Weights of a small GPT-style language model, trained from scratch on English Wikipedia.
Size: 10 layers, width 128, 6 heads of 32 (2 for keys and values), vocabulary 1171, 2.13M parameters.
Each number is 128 + 24 x the weight over the matrix's rms, rounded and kept within 0 to 255. Layers, rows and columns count from 0. Numbers have three digits each.

# layer 7 attention output (transposed), 192x128, rms 0.0663, rows 104-127,135-159,167-191, columns 64-127
106162106120089142103124125158092154124085125091107118108117085133177135118158091106109095117132133112092113118131117165190115133130119155140102145166159162135145097164107162117081135125104116
154129130123138139098126128148079117130107149145124143147136143160142182135158163142113111130130130151107129121156139112131125136111131085113153141152115083152134156105143110121126112143103151
159138175083112131125158156122101095119127130120153153127126107089145112149117148133162103091136112135151136120121119136115148127103099116129136174124114138100086098152119115130111112127134124
153146140123087159124075134118154110142123125142132170140137139165165124101140107101122157122141130176154138105144133126127130137159093150144131128178184094121126109109148137151143115115119139
088166085133093134132114106131148158130120132122142129150133103133124139100136124121097096114125122119093104116126142114154119116134093140143142149140152124137135094112131132131122116137102111
196127167153161221173122197102144146129133096135156185128134164120126133138158162156163112137139107141197134114117123142111145097166119108120097140149112101101125118124094130130137131093135131
145129142103092150119115146127138136178139152103111107144130120146180146133118110081139138122166115131169136110154120140124120090122129102116116105136138128057089130142151101160137125099133092
156124132162095159136138106132112100111090129107101101102125129150140135132115078144132100151119138120114127128077100146147116109141117134133127120168115142155143079148100148134109144101148150
142101152148126175132127109097170162096185146148172162104127117134111117119098132132111153104115109107094097141153129116107101135153141153148120113101142126128078124107112107147128108089136139
142159084127142146120154094106112149124127105119102115122088041123137123137125132144148146113126129151122099114137147158097145143110109137161157127135098175106156156105150145132088139137130190
165123101163153119117129156130128157097130122125114122120101149124106131151139144154119126134115104127127135121115135109132148131112145113109132139081145144140122149118131131112137164131137159
113149142117127119100134113139143125142155131126114136118133130127145134122124139136158148120094140159098134131150090131135101121135118099173107102139133128143148142134127122138117134091100170
131120124093138164135113126125163124139081145130128159145137095123156155128157118089125150095187114142137118121129102108106135128132138165126119136152126109115157121097174116138116109152114116
109094127154099158138143139125146103134072134117111120101154149127121141167127099105102139138100151131122109155094108131135137096162121145115097122139089151141147094133119162121130110131156121
144133149082163122153129092133126154115174142142145115077104095082108103143084115097101131131128175071122183133132107147126068136112113139141122125106082159064083098186108120124117117159140107
158151171076111159117112115109130157118155129147118127131149162119106139124143125080065137121134147128103137101128144140139118120156103146138130127081130131154109098134138085162095097118101074
122154130127098157124141067157148096105094153126134160078110115116135082124090127148118137078111156102136134148138101140120119114139137157144104119142086131101158097144112110156134127144155161
123102144126127174149130132122146096109114091143121140139164132149131106114119093101115134145171118116138160125118111118131118118108111161114110132142161091124130111131135153142151097104108060
114143114159108106124130102109161134145124128131124101148126140112122130133141122121111150135103125127130124131124133112150154081132102155110115108092147155109175123115135113129130150076136108
163113177120118127147159121098116145129107135150115116118165067164155127104082119122114129096138064112111104141132107118143132153134130145136124132175117099156108180119129109179134123119093158
128142117122102111147153140163111101125135123125114133166156111131125143153167144125132130109154100134107142149092118115101143126104147113110130135113110137142085109123129123124107112123126105
131142126126107128101139093144091145125088133143128104137146093149134120125144108137118117128146133086113099180110155129110140149088148120123153137117126146158172144105146149131122153141148133
108102133103116166118133071168129124152147152149141116153167104095134157107093146155119121145121169108151105131120106158106104113149142118132132107144130117173117134092157095137135133083108125
134144144109164126117160134125107115107105126123089148109089100104137137123126101118167133102142123143105119085130148132119123143135133113134159148149102142137136152134108146129095127119131140
162096123124101133176140132125123143138136108133142139173084158105101122134125105104105133151126162105132145122156104158106116094139109111144110093105123133109084137133111065101095118080139126
120091142114136105149151133122073147104108122140133122160090166133115121156135109191102106143152170150129112115131095078111130104147105106117113113126103136104127158087091140096109135148153140
129131123142141115142126132108134141131172113107151136137133122144108132115147145111090121145140147134127129115089147123092154138142149124120146125112115134115104115129126111112134107138153130
142140117126133114106126117117116149146170120096127125124125148132085115116128131090149135149120118118152106165119157171128118141148126116118134108099138135151107111117103121115136110087132125
144103145114144080110133107090140149159162113135136086138174095098082119122110186132153134124131090124132164183120129142137112143137145118147133126098156119124120125106097095121152129133124116
106108095111098144094145135201138140117178151143129069155121167164117123157135115142122148135118126140133130118138132136125100127136134095108126083103104150147113169132143126116130139154108154
127141108144107092125145136087123140147143115119125105109124103149127107095117110133120133159118144118121125142119142138149119147133117152160126114103176162116164148126138173107158159149155142
117140119147113100120127139103115140124128136111152139123145136112093132080170178118129140127156138128108144135084131092087146138144128131128134151100111127128148109101131117091134111150144143
130098090141161153145131138122124149123155148124134110122129107132078102130115133142076118122133147140140135101159137128127124158122120114097147139113129113158099154135133119124151141140103124
133133125107136105162130113115131110137102128125101131149122121110130118128137111121162142110109127122160097141125141133129148117130113128122127129144114123148148124116119150159140122159120129
113143089154110147151131142180125126095091133110118138115120122145168091114147073110117143126136115119149121126091120133160132140129142152111114131134112099111140100129144151171133144133129116
152131145158150141153138153119156106102117133115156130113137123124156092128125108132183152118133143109141142137124114138146120119137129132126118120134127124092137112119113139138144132144122120
138119106159152128148115171120110161132118136133123124123113143145116121158141117149112118136121103122122124122124136113149123144156129122097148150119115127112129128115098118131124120150137133
136133090139132116140126143134110124095162093104130111140108165147125120113170120133137117155138150162102138131078141145129128110145149104115145143111125115144085125098100104092129104132165126
140137145106140158104141117112146114148161112122126129121105149135105135084101107138133137134126069127128133125102116154158100132112117132144116119109178120125120143157126141113108166082117118
082132165122111128104119103121115137218042138163098154131129084106146153110109144117113102139151102116167111084116142066147166134126113131173116145114113140129178154149154165116108135122148166
103139113140168138130110107121117115134075133106136114135142133156121152172124105117126111132105112135154117142093126104133146141132103131100144117186120183141155112112126119138116155135124148
131124072126143114095114151132119155160166148136133118130159099128093117117108133124138146151119094153082098122114150109128114125131149111120146137094096130164099156140146123112139122112083154
106133135119126090127121085075115151132120128171129121137133125136107139094145149117112124134132145133092135137134151145105119129161128123158129144116128123137151148120130114110130121105149131
064115164130140149114104153146121121124135159127145103134124180134131142160146146150100104089113149130125137104144124118139130128118144121117095098155161111132113141130134128092130084183114112
100127117102109122141158110146148101091116137091131122128085159114144126138153104126157135129133149146156129145135118146127137102125103125133145095151125106122136118102134100141143133147105111
148103126132122159146133141160116121118126114102129121139084149145131109141118094124112114139111180113123132074175124187113138117143113114125120115123118127116122132124121091116106129122160134
139132125110098178112136085149110124116144147108102144134139113126139152124118159093126129102108126141161116130109129088117127136128125110148169114125111109154104099145142126175126141127095135
139119091130122132169113145138137126134080105084137106180152124153183141106172111118100155145151104153148076104097104132119125105119104143106156153120094136125164147087136109129099168167141140
125115115154172130130124114110131143125133129142132120130154140119084120133144158138119139105109132154144130145134116129130148117149134135131129131116085097133123121079106110100132103127117128
156125127116161151124134184132140132152080124129092141088140136137114157133094151164188133143153120121130098117143117126086130125165109118086131177197097064124147099091162146148133093121117116
159124089098102140171154113161118073116150091103158138117104150057152087094125146068098173121118096133149176104142161139151140119102130098183164097135182114155128155149123150156133127111100163
182130038047113175159139184132158163096182069151159113148140165085102098123101111122142159144111098081107132087119128098112131147161105101152120126147131086145178048059116150131134109167153110
167142136123126143149101167113103092145085060130144117169149076110130100108115143069148184067092114126131125174145197102137129132102157112150106115120155153119096122138072183131107134125120146
140133068193113118162089123115166171136171168086125192146082185149146122140139136092075126174115140071120084152098154117107150127120129113139103109114128168162126099153141102108129144146128178
142145157117167124162172119113098127105103161131087110149170110133179104124121073158125109137109145153161118166148123126081101116136116097085149098128143142093194050106126142152140135156155119
122167128132136082101084121141101122117112123105144098095125138131137105147127136127108122135148146119132137133108158185152127127159105134056112155150153107180162134101138114171123150146133163
105124161121176112138103137137164101065167115168155128116116117117095147162168095149157132144139115153108167157137115127168095136124086135126153106127120151130111169106122100098105166165125110
069094140136147134123106171095171164176107086143107148142115162153107137123145170094144101079115073062150078173065131137095172134127127125109156125089113134078098151139102134113110098136160107
154092099085048111154131083130146100101111114146190148142139182145099117116072093211114147091124108131120175085077105135165091160139115110150140120131059129115183127147144113132138161095133104
078198104144094115130154130082127112106144140156111151170137110170094179070128132066127118177123102112147125168131131147116111115116129136182082118172152200164097157128096131071110137140098131
183121156091137094145146140153144112195128149178165177131140154087142055163099192076171170180119098145076171173239138098118105095135105093104165143146055109083114077106165156108133105079087098
124123023126107082152147152118126132086185126134203143183120084122108116148151078166118131149121152156164056110103126195106149160154117166089121127183098211099090128172105128124078116138127093
139086108099145096071162084145082179147118132161125136138143144161103095161103156112054103108083095095140113105122116184094148145105096127084130129079158084129107113086168158169103165092106097
132146080131135103216099188106137141093144092129177138132108109107118109135184105163092112165123129116116140119142140091106118113145135133127133095159135145142094078181133128131136105184114110
132131065111167140122141147125140167148147117093141166113094157128122112161144129107097092163091090095131091152162158149094176125136129105090118111131162139122157091140151134120166117117126119
121101128152116189105139091122104092154145133164095122105142119123119156152112081107135142174106174097139106066088086096127142131085128135153108179116094091123134132121111124128150087133127154
177107116115119142105152073135144116142137165166118117105152125155107119105123101131126129179168129132163151162122090098132157137065140092133124174126132071145146201052145094129126142157112122
151105120151102114055152164148118097165127097095138112152170069197088142164082136091177145171088100160132117103170122096196091154139169151136101199097110158082146111182117109052109127125192103
160143027137092134112102117149110156124126110116128128115145150150070129151129149117152145127174118158150133186172126142114159132092129163107017150129156135133104107154179137119071122117100116
182132119161167180079126143155113113141162183127103189109154117124111142126110082077109159152088165101139100137152139146158149115100116087121122145118152148138173128127140122119136178124151156
121155107123079094100140072144155154129153134118170147103109146147107140120134106122086100207120153101154132130155128100163154136129169107204114076140119129108102201107133086125142130136132154
102128120127115086114104102142105098101112112075174130110135134141138121180126163177138118127159168191112153122139142192143127152131123154074054158159097143141127143159145110122113140126078180
144144129146132096168138111115131155160094120118150146119173119115139128107163137115118128125153121155092160194186100099132139123090194134134102129089144134114121110185122113112133111131106144
115139176129119052112123108157125133144137131080095065117099109202142071169095152151108121170149141111167136130155182098136095143200104157091123130118157113108129081123161072173158166158206095
# layer 7 attention value, 64x128, rms 0.148, rows 40-63, columns 64-127
154120154114124122166113113099121134113138148112165127121106163087127100135091119159119084133123120167111086129134071115107088126123136128168116111165139119147112143139163063101146189093169060
145120093129113118155097184111088137054144162153123107131085106082138145091096149162108120144085145149177129088081141153093120138154134134152112116147117129149132122071085137158098139118128104
133099136169160130118166147128070132135124155131103118098135126116141093139118137139146142163131085146128059132093134139121127129117138124191106146129104137130135098145115146063148098126141088
165155111063080153093108164104130142105140142101120149091127157156135118138177094121148092102064143128149155115097088136138122146134152164121128105122116158156116116152124134120177115137108146
135137167126124148107143139158101136105150132132092094106088134135125096160131100119101132121157142153176129141176120104154093112150159134155126132145172107095124116134140173091135134131113163
069131172138158147147168121112099127137135110082166098129091140145120103114104110093142135156110128137148183143108134141152143158130119141101147127149139105118104160143141144096119111147134192
129161114151131114110129166130140104129151081124148149149099159116106144149105142156116103126131118143062146160158162130128143113126130138107114135114117117163178130144126177108119147186149141
087085127137127120098160124101127157137141120157151109116162181132123124088124165120157133079176117121112122166133141119162151151178095120132125101100124157161088120115128121138135126170095113
148133116098147102095134128105144077084084147118119108191124111162117119121123118134090110169120162142145159099126091133081125144090119132132086069137122150145170085118115135158099150146098136
106137146114093124113131133141147166128141136099134131111129100128157118086159148122139093114122141070085152109146121144092114136144138111157141096141167078117137135139130105096093145117147129
155124118130102136151156129153115077187102139160167137133112144139108116138097168104168149158138158094119125129121096160153124108119160133115157133172139137095128117119048147087142127108133127
131127078112092092147105097100116146120150126102095135157135153149128157117109135147147108167141159163135104145155113121152118167090151156103138115123102164087084080102135142128080129102130164
091130153122073128143177151151085128127128142136103080165158146171129099128131152143080167093110130126132124121136147162150170132095116096151156168100120141121061135131122152174132160080118117
117140130139111173168134160108124156109170137121114170151111130134060119135155138150130145132146098126149144101157132083104117183130131142110153134146151157154140136088106137123147095120124104
148111133156122128158129183126155153121113128133089112104130129130098163147138149102134197147121128103118084105109119123136102131135121165086155086125153112144102150126125114128085185111122154
094104116122122165156094131128156119166119145146049147103094103117156156107117132146134109147150146158080112118129097140170151104139124122102160155161133104117114125184154098159117158132123131
165115111126181130129104118106104111152115075141124160112078137179102135086147157155125155135096114144112156150124088129146129110093133109120167150110150149119149097076162154113135119111135155
125150094150150124109112135146121116178117168165103120147149145106086148116159085140086104133190157147123103127146182127138128173133130147163119159126111181086118101145073154142154105167134133
111087102090096140120113084175129151146116138182139178103154156158141078108124145151114152113135150153124144078126134166099113152108127136081066098147132126118120152138118121108107144111133113
156149125175114109168115146139129111153115134134140127117103109153129112186140127115129121123111099147124132145159125114137171139135136090159111149109151145150143115098141139097128139082148136
099162109083117146125153099115114121161116100101130097118132126145114169139091105160130100147161185105134112194137111092117127149150180114120106129104156148125144148111100120143129150129134106
103138144105103094153116122128097103092099093106161157133127119178124148147137120162174194084132121129132128124172124127096127123131145143132126131158108128146086145134133092095131129119097138
118143109116111084164120130142126159113146107112134117124159115116114138129145144141146171157169132153071123170130128093142097117125155148118119146104139143146109138114115122109136129116104118
173137134155101106101091144147104097119164126136107099119149097157091142154111113141147098190155158129130156159122150135131104125136122119146141129116157143102133119133089079141182117168130128
# layer 7 MLP up, 512x128, rms 0.149, rows 0, columns 64-127
125129124151130097109120101137113101097128125101130117126155138159120097124126112130139139121154133155122174134140095134108154114121108144114111114106131131158106123146135147150132104085111129
# layer 7 MLP down (transposed), 512x128, rms 0.0746, rows 0, columns 64-127
146145125109132118123105131115153132162101129117167116125134144113115146131127119084128144147091153113140121169148116131131144131126122104112109113105125114107111121166140095160135200171120123